config.yaml
head_dim: 64
vocab_size: 8192
attn_scale: 0.125
bias: "none"
init_out_by_depth: true
seq_len: 1024
Each number is 128 + 24 x the weight over its row's rms, rounded and kept within 0 to 255. Layers, rows and columns count from 0. The size above them is the row's rms in percent of the matrix's.

# layer 6 MLP down (transposed), 1280x320, rms 0.129, rows 178-220, columns 160-239
size [ 93 102  90  98 116 101 100 100  96 100  92  97  95  94 101 104 101  91 101  99  95  91  92 101  90 109  96 108 100 101  98  99  91  96 100  99 102  99 104 110 112 103 101]
[[134 121  96 164 175 123 108 128 105 139 109 124 111 175 118 157 111 137 145 133 138  99 106 124  97 111 128 151 123 104 211 125 135 106 136 116 132 160 127 134 132 156 135  91 113 146 111  99 141  91 102 149 110 117 146  98 132 127 160 149 116 114 135 140 149 144 102  78  67 150 157 118 118 129  80 117 150 119 119  94]
 [162 130 150 116 133 158 136 121  84 133  89 120  76 103 108 127  99 147 151 169 113 114 122  83 168  85 106 133  87 121 123 140 129 104 149 133 150 132 134 110 154 143 102 140 130 125 132 126 107 129 164 141 121 143 113 120 141 116 123 104  90 135  76 145  67 136 119 156 163 103 128  98 126 124 162 153 115  96 184 109]
 [127  93 120  81 142 116 131 153 130 146 113 120 134 119 142 120 141 135 142 134 156 156 118 150  91 112 104 109 146 141 132 132 162 127 123  92 178 134 110 114 128 135 145 119 138 105 119 158 153 128 147 130 149 136 170 128 161 142 149 113 140  99 143 145 128 107 137 125 151 132 157 135  95 141  85 157 164 138 130 124]
 [125 146 152 129 113 172 118 121 102 138 137 129 154 136 134 131 125 133 134 167 148 129 137 148 109 111 149 125 105 130 110 170 119 179 168 126 123 142 167 153 135 123 142 105  66 129 134 136 106 141 113 116 140 128 120  87 145 145 123 132 125 164 136 157 130 179 133 125 140 114 137 150  95 135 171 145 163 161 140 136]
 [139 136 109 132 154 115 122 139 112 144 125 122 139 137 150 136 126 132  38 140 129 176 112  72 105 147 151 167 170 118 133 175 113 120 139 113 148 113 154 133 125 132  98 127 143 120 155  86 122 162 162 148 139 124 123 100 139 162 110  77 127 114 108 131  92 142 138  91 144 159 164 107 101 143 130  93 163 127 142 116]
 [143 121 151 123 154 126  68 152 113 148 124 144 127 144 150 145 104 127 153 136 137 119 121 121 129 125 155 179 157 121 132  99 150 140 109 109  99 176 147 113 112 152 141 139 142 130 147  99 132 112 124 130 149 107  86 140 132 147 119  96 130 126 119 139 122 152 133 110  84  97 127 156 137 116 108 116 193 122 123 136]
 [110 105 125 188 161 116 104 136 118  80 166 154 162  91 131 141 145 165 136 135 129 147 152 153 128 133 122 143 126  83 114 149 131 143 160 115 114 144 112  80 103 154 101 181  98 114 134 121 118 106 103 105 127 146 131 168  94 175 146 108 103 121 128 162 143 129 130 111 170 122 102 129 108 149 119 160 113 142 149 143]
 [119 110 153 107  95 121 106 143 136 127  99 166 123 161 136 100 132 130 130 133 159 152 142 116 107  95 125 121 131 111 109 123 129 106 100 145 105 126 178 125 118 153 176 117 164 137 116 167 137 140 122 157 129 145 120 128 156 139 100 130 131 142 118  89 112 111 122 125 109 116 103 114 126 104 127 111 123 124 132 112]
 [116  89  99 127 120 150 159 109 116 149  93 123 126 116 115 122 141 124 118 147 117 131 140 115  94 108  97 111 140 142 134 149 102 115 105 102 152 130 148  94 125 136  86 177 137 146 130 139  90 116 148 170 146 117 117 135  99  99 121 117 129 138 145 137  97 149 151 105 153 124 166 132 125 140 113 144 128 158 101 150]
 [110 146 107 154 136 153 104  88 120 141 176 131 158 117 109 146  97 124 129 121 149 166 114 121 101 150 126 113 133 148  88 132 143 132 168  83 158  74 133 141 118 149  85 113 116 121 138 157 134 161 109  98 133 117 103  99  75 110 144 119 145 118 129 144  76 164 137 115 105 172 125 106 132 112 101 112 126 122 105 135]
 [150 164 112  78 126 135 136 153 162 114 129 156  95 105 126 105 143 121 109 153 106 148 102 132 115  99 160 118 155 131 132 127 114 142 101 140 126  96 114 137 191  70 137 121 127 151 137 184  94 165 128 144  77 128 116 120  95 126 156 111 144 128 131 118 143 124 113 152 109 122 138 105 113 125 148 136 127 158 127  88]
 [113 147 161 114 133 105 113 114 139 108 114 132 115 107 176 125  93 140 142 117 116  69 146 119 127  90 138 129 133 145 148 115  99 173 177  83 121 118 140 146 160 172 191  99 155 124 115 120 126 127 164 141 177 125 105 136  99 124 104 164 126 113 131 156 138 130  99 112 208 144 102 127 143 113 112 144 120 142  89 104]
 [134 161 187 119 136 103  95  99  99 169 180  79 130 135 122 104 107 111 134 145  82 109 146 136 164 124 184 143 147 144  87 113 103 121 140 160 118 161 136 169 146 149 166 128  66 128 128 144 174 104 111 110  99 124 129 119 158  60 104 103  90 117  85  97 120 147 132 112 120 141  73 130 139 109 105 139 155 126 148 119]
 [146 148 127 107 122 129 129 144 132  85  94 129  84 129 165 138 123 154 127 174 106 174 170 149 145  84 119 162 125 121 107  96 109 151 148 143 170 132 167 116 124  74 116 125 189 127 149 178 136 125 161 152 125 117  82 159 113 122 166 145 148 153 139 127 114 122 123 134 138 141 118 135 138 148  98 153 127 151 112 148]
 [110 145 143  72 112 133  93 127 126 128 107 134 110  86 161 115 206 133 150  93 121 129  80 126 122  92 109  99 159 148  95 100 131 103 129 147 125 121 106 114 100 104  68 135 159 104 135 109 110 129 170 112 177 127 121 133 164 113 100 136 128 108 174 152 182 123 134  98 103 140  87 160 120 142 132  83 129 126 140  43]
 [111 114 127 121 121 110 119 132 126 128 121 117 107 129 117 147 143 126 119 147  74 168 146 156 112  69 106 150 165  76 137  97 156 127 144  89 151 129 112 164 116 180 114 105 123 162 123 114 136 148  74 141  81 116 155  98 149 109 160 125 165 187 112 144 155 119 118 103 126 127 103 130 112 128 132 176 160 108 149 127]
 [102 122 131 124 145 105 100 151 129 130 104 137 116 149 158 121 147 151 106 166 116 133 109 144 111  87 131  85  95 110  94 131 123 136 117 101 108  96  96 139  90  85 108 127 117 128 133 143 114 139 144  85 166 143 116 157 108 142 148 108 146 108 103 137 130 101 124 165 104 123 135 167 134 139 121 173 127 132 139 140]
 [105  86 160 128 131 125 140 104 113 127 162  92 139 139 126 153 138 151 112 126 157  87 135 107 138 155 126 149 134  85 124 144 149 101 139 116 121 178 146 148 114  80 134 145  83 130 147 155 136 113 153 123 145 150 137 138 150 120 183 140 128 137 104 120 105 160 104 113  69 118 159 121 143 135 112 102 126 115 155 149]
 [122 158 102 151 105 168 124 143  92 141 154 123  84 120 129 103 116 131 141 145 151 139  74 137 120 134 110 146 152 137 164 126 154 137 131 159  98 115 142 132  82 102 101 137 146 155  97 131  84 142 173 107 128 111 142 138 144 128 146 143 114 141 136 123 119 105  63 114 117 117 151  90  87 131 118 125 122 141 125 133]
 [129 118  90 120 138  99 118 114 105 139 116  86 146 124 130 158 102 139 102  83 115 150 120 187 125 158 117 157 143 109 135  85 145 143 134 133 134  90 161 146 153 199 116 127 128 110 120 125 118  94  79 139 110 140 148 140 151 122 101 106 116 100 129 137 166 112 123 112 125 167 163 126 149 159  94  96 157 140 120 109]
 [120 179 108 133 134 157 102 124 120 111 129 106 139 132 107 118 134 166 134 108 170 156  87 171 117 162  98 128 144  98  68 112 138  90 127 114 128 132 110 105 119 137 124 151 101 116 138 122 121 116 136 114  74  64  93 109 128 135 112 123 127  85 135 122 173 143  99 137 150 112 154 145 113 122 120 161 167 136 121 145]
 [ 80 118  90 127 119 140  92 165 143 125 137 125 109 142 113 146 136  94  95  81 114 113 130 104 115 165 139 165 111 111 157  90 112 122  92 116 139 119 103 125  94 116 136 126 131 112 102 120 139 100 147 145 109 136  91 120 130 120 145 101 133 106 138 113 120 156 147 108 104 120 132 106 112 152 134 146  80 113 146 116]
 [136 123 153 115 102 105 110 145 133 116 161 143 126 128 143 121 161 141 105 100 101 169 114  90 131 160 183 136  64 132  98 101 137 180 143 147 117 156  93 131 101 109 150 125 117 117 134 138 139 175 145 114 115 129 118 122 154 102 166 166 151 111 138 118 124  60 150 133 120 103 141 132 105 117  93 159 126 103 100 121]
 [112 125 118 122 104 154 113 164 101 139 113 158 126 127  98 104 141 117 130 130 119 132 151 131 168 129 125 131 150 123 131 174 147 132 143 150  93  85 133 127 164 170 133 124 156 149 148 151 127 119 131 116 116 129 155  95 133 107 194 117 122 109 136 155 114 115  69 112 137 125 165 119 134 127 108 143 110 117 163  93]
 [114 142 122 124 114 129 161 152 125 127 142 127 147  96 140 158 142 102  97 139 129 101  82 135 151 118 186  95 135  97 120 151 114 134 121 126 126 148 139 130 120 133 124 129 122 147 106  82 130 129 143 111  89 128 100 133 124 140 115 145 154 142 145  99 180 104 157  61 112 121 159 149 147 146 122 118 122 122 177 134]
 [153 135 161 115 118 124 113 163 140  80 129 120 122  92 131 141 161  81 178 168 141 144 110 127  88 144  96 128 106 103 137 146  92 164 116 125 158 144  96 107 137 121 175  91 145 157 120 126 163  96 132  95 111 142 143 175 149 133 148 122 138 142 133 146 122 139 111 146 130 171 119 159 132 133 134 115  91  97 122 119]
 [140 139 153 118 147 155 111 101  91 111 138 149 109 154 138 118  55 196  85 154  97 136 117 175 145 117 129 115 162 142 141 139 135 116 107 134 143 144 145 119 114 137 116 125 151 157 117 127 114 138 119 153  97 125 129 100 128 171 146 121 121 155 126 110 144 110 127 135 122 115 144 193 118 137 109 112 115 136 145 142]
 [129 127 140 148 123 130 130 131 126 176 109 139 139 124  97 149 128 106 121 158 120 142 105 128 150 116 173 125 124  89 145 105 133 130 125 123 167 158 159 136 141 106 126 168 124 118 134 111 142  98 105 133 128 141 151  89 118 120 146 145 119 126 127 134 105 142 161  93 132 173 140  93 118 104 156 180 124 111  94 106]
 [133 115 101 154 131 140 104  87 131 113  93 140 166 141 145  94 144 139 129 145 153 114 130  98 125 131 181 139 116 148  92 115  90 138 159 144 111 179 100 135 102 122 122 113 151 158 128 161 130 135 135 125 117 154 118 109 139 125 129 169 139 126 124  96 121 143 147 122 124 114 104 163 109 126 143 158  99 110 126 107]
 [114 137 162 160 124 135 171 143 137 137  87 138 115 146 140 109  87 106 142 145 119 159 153 124 113 102 150 151 133 147 112 135  86 169 131 154 115 134 109 132 188 135 173 145 106 149 107 161  84 132 150 159 116 142 135 125 125 129 132 121 182 134 168 122 171 130 159 118 139 109  83 128 173 116 157 107 116 112  93 105]
 [ 86 107 129  94 128 135 134 110 121 109 104 152 144 150 126 161 178 126 145 144 131 111 120 106 149  97 108 104 147 130 108 145 146  97 109 143 144 203 110 124 118 133 139 142 127 127 118 132 121 149 128 164 134 142 145 112 154 136 172  82 101 170 138 125  84 135 144 107 111 106 108 168 133 110 130 114 160 148 116 111]
 [127  98 111 142 130 107  87 180 133  86 107 131 128 125 180 115 124  61 122 152 106 139 157 121 131 122 111 138 120 164 102 157 156 109 136 173 139  89 128 136  98 131 144 126 129 102 107 147 114 125 124 133 123 133 174  95  86 195 149  81 107  79 117 156 114 127 126 146 144  99 119 153 168 124 101 159 113 138 102 126]
 [ 75  88 164 118  95 144  95 152 151 157 172 141 126 134 131 100 133 104 139 160 163 118 136  97 114 132 132 145 139 126 113 147 123 151 161  99 136 140 177 106 130 114 157 131 132 116 136 130 149 156 145 135 101 165 110 113 145  84 141 111 125 102 163 148 129  93 111 111  74  87 148 139 142 131 145 114 170 109 131 125]
 [125 144 167  67 141 104 139 160 163  81 106 134 134 120 165 135 175 119 167 183 122 110 126 136  98 148 128  89 110 110 118 163 120 142 126 140 128 134 129 163 168 131 146 104 104 132  95 127 180 152 154 117 130 118 129 130 143 103  94 123  77 146 125  82 137 116 135 127  87 118 144 137 153  97 168 138 119 117 169 153]
 [129 161 144 159 124 148 117 154 162 100  99 138 177 136 126  82 119 136 124 129 121 139 108 116 111 119 105 116 110 165 126 125 115 128 108 110 144 128 100 139 141 120 112 140 104 120 114 109 103 133 161 153 116  82 171 108 123 101 122 118 119 116 123 121 111 113 148 150 127 149 185 125 133 153 121 162 136  97 119 107]
 [119 148 151 160 116 109 141 168 100 122 132 142 123 108 122 142 109 161 115 169 129 154 117 128 123 121 137 182 105 119 157  89 127 124 160 133 155 116 122 150 169 121 109 122 140 130 107 151 102 151 118 106 153 127 148 147 149 123 152 112  90 132 138 120 105 112 181 110 166  63 162 163 138 116 108 123  91 118 118  86]
 [ 96 141 136 120 129 132 108 151 121 127 207 135 143 152 123 134 134 114 144 122  92 115 104 177 131 154  87  99 138 126 180 138 111 116 150 159  88 101 125 137 149 187 131 145 114 143 132 133 168  91 130 137 134 139 106 151 158 115 129 148  90 104  69 105 159 202 116 135 112 120 118 127 176  86  87 164 125 115 138 127]
 [142 107 122 151 117 110 137 108 105 204 126 103 103 117  94 156 126 114 159 142  99 147 110 176 164 119 154 150 136 118 119 114 115 204 137 114 138 155 108  91 121 109 124 103 101 108 132 176 102 122 133 138 128  80 116 115 110  96 171 138 158 148 108 143 124 188 119 167 123 160 116 119  82  68 133 123 118 127 177 140]
 [ 70  99  99 111 127 112 170 146 140 133  98 137 168 159 167 147 142 109 146  84 125  72 140 108 132 103 130 170 190 124 141 166 122 106 136 147 131 151 121 101 178  77 108 133 136 136 159 145 121 105 141 133 153 135 143 130 119 102 172 133  88 149 123 101 127  97 182 156  93 111 128 103 162 137 113 145  94 144 133  98]
 [151 118  91  97 154 144 107 155 148 110  92 116 140 124 129 118 150 161 115 145 163 129 125 160 129  97 127 124 136 124 159 127 138 133 132 148 144 172 145 106 109 143 129 156  91 154 126 103 125 149 115 136 128 133 159 123 113  69  92 156 161 157 149  97 101 120 132 143 129  86 127 136 131 123 155 136  82  99 156 129]
 [126 159 119 151 112 124  78 137 107 111 178 181 104  84 164 123 117 140 140 136 133 136 138 184 134 108 114 127  62 113 151 100 123 108 156 122 153 119 145 104 136 143 140 145 116 124 114 123 109 171 121 119 130 133 106 165  92 104 103  95 117  79 142 121 138 132 171 136 129 156 129 113 163 136 120 128 102 148 172 113]
 [127 187 162 142 126 150 145 107 139 139 160 125  96  81 104 114 122 148  71 122 156 130  94 127 121 140 145 111  88 135 132 134 135 145 192 119 112 160 180 127 158 138  95 109 115  91 159 130 153 131 101 140 137  82 108  97 135 128 113 143 108 133 138  91  95 173 153 112 114 148 103 112 129 137 120 121 139 129 138 115]
 [ 94 104 119 149 129 106 137 114  99 107 137 145 157  94 114 119 108 132 129 164 138 152 117 146 105 155 126 117 126 163 136  94 146 118 138 142 113 111 111 148  99 113 117 137 149 130 171  95 129 153 164 171 108  76 112 151 157 177 136 155 127 118 115 155  96 167 127 181 128 140 157 161 111 124  91  85 147 173 140 142]]
# layer 6 MLP up, 1280x320, rms 0.128, rows 179-220, columns 160-239
size [101  94 102 113 101 104 102  92 107  90  97  98  95  93 107  98  96  97 102 102  89 101  93  89 107  96 101 104 103 101 102  98  95  93  99  94  98 101 102 106 101 104]
[[135 107 105 108 145 122 134 134 114 100 121 124 122 180 127 149 133 134  94 158  91 151 140 126 142 128  96  95 138  98 131 150 161 157 119 168 127 149 122 136 150 188 130  65 149 130 142 151 105 103 124 136 130 105 152 123 135 158 168 124 146 126 100 134 117  94 109 172 166 143 109 116 199 104 112  85 100 141 163 122]
 [136 110 165 125 146 164 144 145  89 114 146 115 110 112 116 116 142  73 113 165 127 107 137 146 125 172 121 109 122 143 153 164 135 113 112 105 144 113 110 130 178 124 148 165 133 107  97 120  84 144 109 149 113 136 102 122 143 147  81 135 101 123 130 172  93 117 126 144 142 110 115 149 108 141 156 120  95 112 114 145]
 [ 93 132 116 138 170 135 117 165 117 136 144 128 136 126 140 144 125 110 135 100 121 149 182 137 133  77 100 158 106 132 106 118 118 113 123 104  79 136  68 141 131  94 113 131 106 128 171  81 143 122 142 141 117  95 140 172  99 104 111 113 150 165 124 137 139 141 113 140 101 144 107 173 149 100 130 138 116 119 106 119]
 [116 128 115 136  92 112 126 136 119  94 148 152  87 153 131 118 130 147 146 121 124  84 130 137 155 166 118 125 187 154 131 116 149 146 124 167 133 147  82 121 200 128  99 160  96 102 116 139 140 111 132 124 148 130 190 108 149 154  99 134 153 111 116 144 154  96 111 171 128 132 129 118 119 142 127 155 165 107 154 156]
 [146 119 163 129  89 123 109 137 125 154 132  94 141  97  73 153 144 112 118 117 143 119 118 129 164  75 146 100 108 162 114  72 143 120  95 168 128 124 103 131 132 103 132 154 120  88 138 107 126 167 126 103  98 134 176  92 156 141 141 135 156 157 133  91 151 120 113 150 127 150 120 148 126 131  85  86  89 169 146  75]
 [104 168 114 163 102 105 139 104 116 136 177 133 114 144  98 133 102  76 151 125 108 120 125 147 141 124 147 110 174 130 147 127 174 158  74 149 116 107 122 142 127 106 169 140 153 113 148 140 123 125 171 134  73 131 151 123 127 180 108 162 108 131 153 127 137 120 199 149  81 126 118 141 126 160 143 110 129 131  83 162]
 [177 110 182 160 123 131  85 117 106 151 141 103 109 131 129 172 129  83 104 155 130 119 137 100 148 130 119 145  92 121 153 155  97 150 146 159 128 114  92 114  97 109 217 153 117 164 140 133 104 142 155 102 116 114 101 106 129 107 152 120  95 105 116  79 165  96 120 158 140 136 100  98  97 138 159 130 175 154 181 112]
 [145 152 130 109  98 103 123 110 102 139 124 104 137 140 168 172 115  59 129 130 122 165 140 130 150 161 161 138  99 126 134 172 151 138 137 112 139 137 115 115 143 165 121 142 130  85  86 124 130 123 140  88 120 114 134 128 151 159 135 148 173 122 157 119 154 141 135 164 171  84 109 126 122 130 158 106 171 101 152  94]
 [137 113 132 146 133 171 124 133  90 132 140 142 134 134 161 149 113 149 123 154 126 132 166 156 158 106 129 134 135 149 148 159 157 116 170 129 110  94 126 119  69 112 143  91 127 119 157 138 118 131 133 123  99  87 128 149 129 187  92 121  98 140 118 149 117 144 122 155  84 110  66 119 122 161 103 105 132 135 123  94]
 [114 176 131 147 116 114 116 148 100 136 123 157 135 123 175 157 130 129 121 128 155 127 110 124 104 153  69 167 129 121 114 128 118 155 113 130 125 135 130 136  86 158  97 154 134 148 138 112 158 115 101 110 122 157 126 135 137 214 130 103 107 122  78 129 137 118 145 124 106 132 143  99 126  91  87 136 135 100  70 150]
 [ 84 152 143 146  80 130  95 163 123 165 138 103 140 121 123 128 120 108 130 135 106 142 128 154  86 155  93 135 145  90 146 148 181 137 116 142 154 147 146 139 138  94 107 127 150 130 145 171 126 110  93 125 146 153 152 183 136 139 116 130 148 113 147 106 119 135  94 124  88 125  76 137 104 143 130 129 112 143 167  92]
 [140 127 119 151  93 169 143 169 144  72  68 157 127 156 130 157 166 138 128 117 183 109 143 108 110 135  73  97 140 104 138 150 125 173  96 134 181 159 110 111 128 127 110 149 117 136 127 121 139 166 153 116 139 126 146 139 134 148 126 135 141 179 162 126 149 122  75 138 132  71 175  74 113 138 132 106 120 138 131 126]
 [129 106 100 147 138 139 119 117 161 185 152 145 143 163 104 130 112 121 143 117 161 103 133 137 160 149 121 130 118 134 132 123 166 118  76 118 108 141 157 132 142 143 151  89  61 133 126 135 114  96 126 105 112 147 152 147 164 100 111 145 130 128 126 135  81 143 108 153  87 119 135  72 100 147 122 123  99 139 118  85]
 [138 117 120 147 122 125 154 110 104 130 127 127 114 145 111 163  76 123 149 139  85 104 154  75 122 105 120 101 145 142 125 161 125 171 119 119 108 126 128 170 173 171 109 144 115 123 115  93 137 138  92 108 131  92 146 171 147 131 122 140 108 121 123 123 101 136 116 148 159 137 163 136 151  98 112 158 135 134 127 139]
 [ 70 133 122 114 120 138 135 133 115 121 135 147  74 136 116  93 144 117 123 117  95 120 122 124  77  94 136  93 131 116 105 150 129 102 145  76 138 133  88 109 126 159 130 107 138  93 118 135 144 140 131 121 137 174  77 122 102 167 142  92 149 132 108 105 107  90 125 127 132 122 119 129 128 118 145 139 113 101 138 151]
 [ 72 136  98 126 158 148 139 147 105 165 137 128  93 102 106 139  87 145 115 152 103  95 139 147  76 137 145 134 142 159  85 143  94  98 167 156 121 130  86 142 140 137 173 138 120 107  89 111 142 115 165 151 150 121 162 143 106 110 126 100 141 105  87  96 108 114 113 108 125 115 135 111  95 142  99 110 131 128 105 127]
 [ 85 155 120 141 144 102 147 125 158 146 141 136 134 143 140 139 137 122 142 130  85 169 137 184 113 127 104 137 118 134 124 145 114 144 127 142 136 100 108 129 160 145 124  88 176 110 112 148 161 128  88 224 115 137 143 136  68 102 112  93 140 126 134 142 185  85 132 141 177 103 178 130 124 118 127 135 105 121 115  94]
 [132 130 129 100 147  86 155 101 116 126 119 140 157 116 157  98 127 146 115 140 149 120 151 161 118 134 127 139 132 136  85 109 125 135 115 105 118 169 155 128 142 165 123 143 131 106 121 117  97 117 120 154 128 153 113 134 151 127  85 138 128 133 156  96 141 154 135 148 133 152 121 117 131 160  89 113 161  84  90 145]
 [106 131 140 157 117 145 136 149 144 108 146 112  91 157 125 122 146 154 137 133 125 167 134 104 123 126 117 139 125 128 167 145 127 134 131 153  86 125 112 134 143  88 121  98 104  93 171 144 116 148 124 119 119 112 121 136 112 124 145 109 121 161 127 115 132 134 129 144 165  94 114 141 150 104 120 107 118 109 137 139]
 [122  74 121 100 118 112 122 172 146 112 150 155 167 129 134  83 134 119 124 111  99 136 158 152 136  65 102 105 137 155 205 125 114 154 116 119  98 126 175 154 175  80 132  76 137  98 101 127 122 123 113 178 162 190 129 144 148 126 142 163 139 150 107 155 119 122 154 133 116 150 117 115 168 161 124 159 118 165 143 103]
 [156 156 131 116 150 156  95  80 130 118 111 139 116 129 153  92 109 109 128 153 113 116  93 122 162 109 126 116 130 104 138 154 132 153 116 136 141 124 134  71 137 164 168 115  95 102 143 124  93 128  76 135 136 124 184 144 153 136  80 149 141  67 126 125 133 112 113 102 130 110  94 151 136 156 155 137 122 128 124 128]
 [143 157 133 140 163 115 147 101 151 109 157 143 130 155 135 131 106 112 141 138 149 118 156 152 154 123 121 102 165 151 140 169  97 100 152 123 130  81 125 108 146 144 105 143 129 136 139  92 118 107 154 114 115 105 122 109 110 134  83 107  77 162 108 132 131 174 101 152 152 161 118 115 143 112 131 119 131 124 128 105]
 [114 132 128 113 130 126 147 166 134 116  98 102 133 136 155 132 110 131 139 119 132 121 129 118 106 175 149 123 140 145 148  91 118  77 122 123 125 129 152 121 115 165 166 154 127 146 121 107 105 119 111 145 140 151 123 159 175 104 123 142 117 138  98 136 188 144 174 118 118 130 110 148 102 146 148 125 122 143 107 151]
 [116 145  71 114 108 128 145 117 110 117 111 175 119 159 112 152 114 138 110 102 140 144 128 129 119 157 127 150 104 118 160 140 120 116 131 103 194 115 146 153 119  84 154 147 139 121 165 103 126 144 127 145 162 130 141 179 157 167 121  91 149 112 108 122 101 146 116 156 125 126 141  83 157 122 150 120 151 141 119  86]
 [112 108 153 100 117 131 112 118  87 108 109 160  88 135 144 174 132 134 114 102 133  87 176 171 142  89 136 120 109 176 101 127  94 118 127 128 108 124 102 117 136 182 186 144 145 142 132  91  83 100 122 175 139 120 131 143 145 146  99 133 122 157 130 111  98 143 128 117 103 138  93  90 145 123 161 127 125 115 121 142]
 [135 124 112 154 132 109 118 151  84 107 118 131 131 122  84 122 137  92 130 116  88 155 159 116 130 120 131 166 121 143 124 109 125 184 161 109 122 121 143 122 115 126 146 130 106  88 112 168 165 147 136 118 168 129 169 154 118  72 148 152 140 121 150 116 129 130 161 114 143 140 101  80 131 129 127 165 100 133  90 109]
 [114 169 104 149  87 101 100 115 128 144 120 146 114 152 110 108 138  89 157 179 134 131 110 129 158 117 143  94 150  76 112 137 130  89 135  95 124 172 173 132 136 119 141 112 130 105 116 133  90 102 119 148 132 142 140 101 115 140 129 146 122 111 100 126 125  93 152 145 158 155 113 132 141 127 121  92 140  96 137 127]
 [ 88 139 153 161 117 104 123 142 115 110 124 147 126 106 125 149 133 132 143 136 149 137 135 136 119 131 139 129  96 105 161 132 129 115 114 112  95 101 126 120 168 121 132 135  54  88 117  81 107 115 110 109 122 118 143 176 120 132 125 119 162 147 118 116 107 145 102 124 130 140  98  88 167 105 117 121 179 122  83 164]
 [101 147 117 143 157 105 106 149 148 118 159  88 131 151 108 122 129 169 113 131 147  63 104 120 132 159 151 105 172 156 145 172 147 138 132 109 120 103 188 150  94 128 121 139 147 148 169 118 141 107 109 119 137  91 139 132 136 149 147  88  87 141  95 138 110 131  68 118 101 136 155 106 103 116 117  89 129 150 123 145]
 [156 115 128 160 153 163 110 143 142  84 155  92 123 151 195 109  76 100 114  93  76 143 128 179 144 150  94  93 104 145 130 132 122 141 122 208 124 102 131  99 112 157 120 118 113 142 177 123 124 163 166  92 121 121 151 127 146 166 135 141 108 119 168  97  98 107 146 146 146 120 157 111 119 105 127 156  88 135 167 104]
 [173 125 124 138 171 131 195  94 141  82 177 137  98 108 100  50  98 143 116 110 111 125 111 137  85 136 130  82 144  86 111 137 146 147 121 140 168 169 119 128 153 159 133 116 106 116 188 130 109 123 127 130 142 135 158 125 151 124 107 140 151 129 124 162 124 161 127 145 134 112 145 129 107 128  92 127 103  99 125 138]
 [123 158 122 142 121 114 160 116 109  97  95  93 105 104  87 129 145 174 125 138 109 144  89 136 121 138 111 128 119 119 168 128  97 139 162 168  90 132  92  96 123 147 110 146  80  88 156 111 137 110 151 163 117 127 121 131 131 140  93 147 111 143  95 138 130 182 122 110 179 136 139  90 140 117 126 148  88 115 125 148]
 [151 163 131 147 108 147 169 111  90 131 115 153 121 134 144  42 107 140 109 114 109 132 133 109 150 134 128 124 116 146 114 110  94 119  78 149 132 142  91 102 124 117  88 110 125 128 146 138 133  99 109 115 129 141 144 154 136 146 143 151 151 133 150 158 112 101 108 137 137  85 122 106 111 141 131 163 116 155  87 107]
 [118 131 159 111  97 127 114 126 128 153 126 136 106 114 122 143 103 124 101  96 137 106 136 104 145 131 142 138 144 159  89  95 128 105 116 107 127 109 120 127 174 108 161 172 127 123 110 115 120 159 158  73 112 140 127 128 164 169 127 125 145 170 146 131 125 136 125 112 148 108  79 146 131 105  81 194 122 140 118  99]
 [134 106  84 130 164 127 142 120 129  94 118 105  94 122 126  60 137 119 100  80 160 124 100 123 121 137  89  93 156 131  92 139 113 131 134 100  97 106 107 108 147  98 156 172 132 130 145 135 126 128 172 104  98 137 105 117 103 122 109 134 131 113 136 115 157 150 163 154 176 146 126 131 129 150 106 114 113 139 142 152]
 [166 147 145 146 122 119 125 101  97 114  99 128 110  87 125 153 112 152 104 151 125 143 157  90 135  72 119  96 133  93 126 127 117 138 126 120 153 158 140 116 123  94 113 114 127 144  53 116 127 119 150  98 152  91 156 133 158 149 110 188 152 130 119 104 149  73 131  80 142 116 128 125 134 163  94 134 127  99 113 116]
 [148 151 133 189 114 154  88 148 147 150 154 154 123 141 127 156 117  88 137 116 122  96 126 133  99 144 151  84 109  83 124 120 124 168 123 106 212 130  96 112 159 156 155 109 131 127  97 125 164 122 176 139 175 126 143 148  87 130 145 146  92 156 176 123 118 146  90 137 110 114 157 133 142 137 140 131 142 136 127 154]
 [190 122  94 106 145 141 146 117  67 168 145 150  73 141 124 130 115 125 160 127 141 121 144 143 141 139 149 112  91 137 114 123 147 134  94 138 116 121 144 106  97 162 164 114 131  86 122 130 156  88 148 158 106  91 149 128 131 109 136 164 150 149 159 155 167 109 114 136 139 120  81  88 126 145 152 131 134 100 123 118]
 [107 114 119 111 133 130 123 136 112  94 114  75 118  82 143  85 118 168 132 132 151 143  51 141 136 163 112 109 150 138 123 122 144 127 137 140  76  95 122 178 154 158 126 128 135 159  95 115 125 154 126  85 125 159 145 135 134 147 147 127 162 106 137 136  93 103 138 168 109 168 119 134 145 111 130 125 133 162 104 175]
 [ 97 155 141 142 117 104 106  74 145 146 130  88 114 135 101 128 136 126 117 141 121 121 138 152 143 103 132 107 116 132 145 134 140 135 104 122 174 124 117 121 130 182 101 120 186 117  93 164  89 134 107 117 110 154 154 157 160 140 138 115 121 147 110 150 182 116 149 125 118  87 142 136 134 146 120 116 155 145  98 115]
 [100 104 158  90 116 159 172  85 121 128 105 126 150 167 119 125 140 120 149 182 129 135 161 177 120 138  82 131 134 105 128 122 118 112 109 147 129 118 113 138 117 125 134 119 114 160  63 144 145 135 141 106 107 157 168 129 152  96  89 134 175 140 137 183 158 116 130 125 134 100 119 123 134 118 123 129 150 106 153  84]
 [132 129 127 150 153 173 142 141 126 136 134 161  98 146 114 136  85  97 145 135 126  90 162 143 160 128 131 142 118 130 129  79 113 126 121 121 196 117 120 126 147 126 148 139 121  77  95 130 142 161 101 124 147 128 112 149  84 122 136 126 161 128 125 112 139 139 122 104 141 173 115  96 145 147 141 127 126 132 174 145]]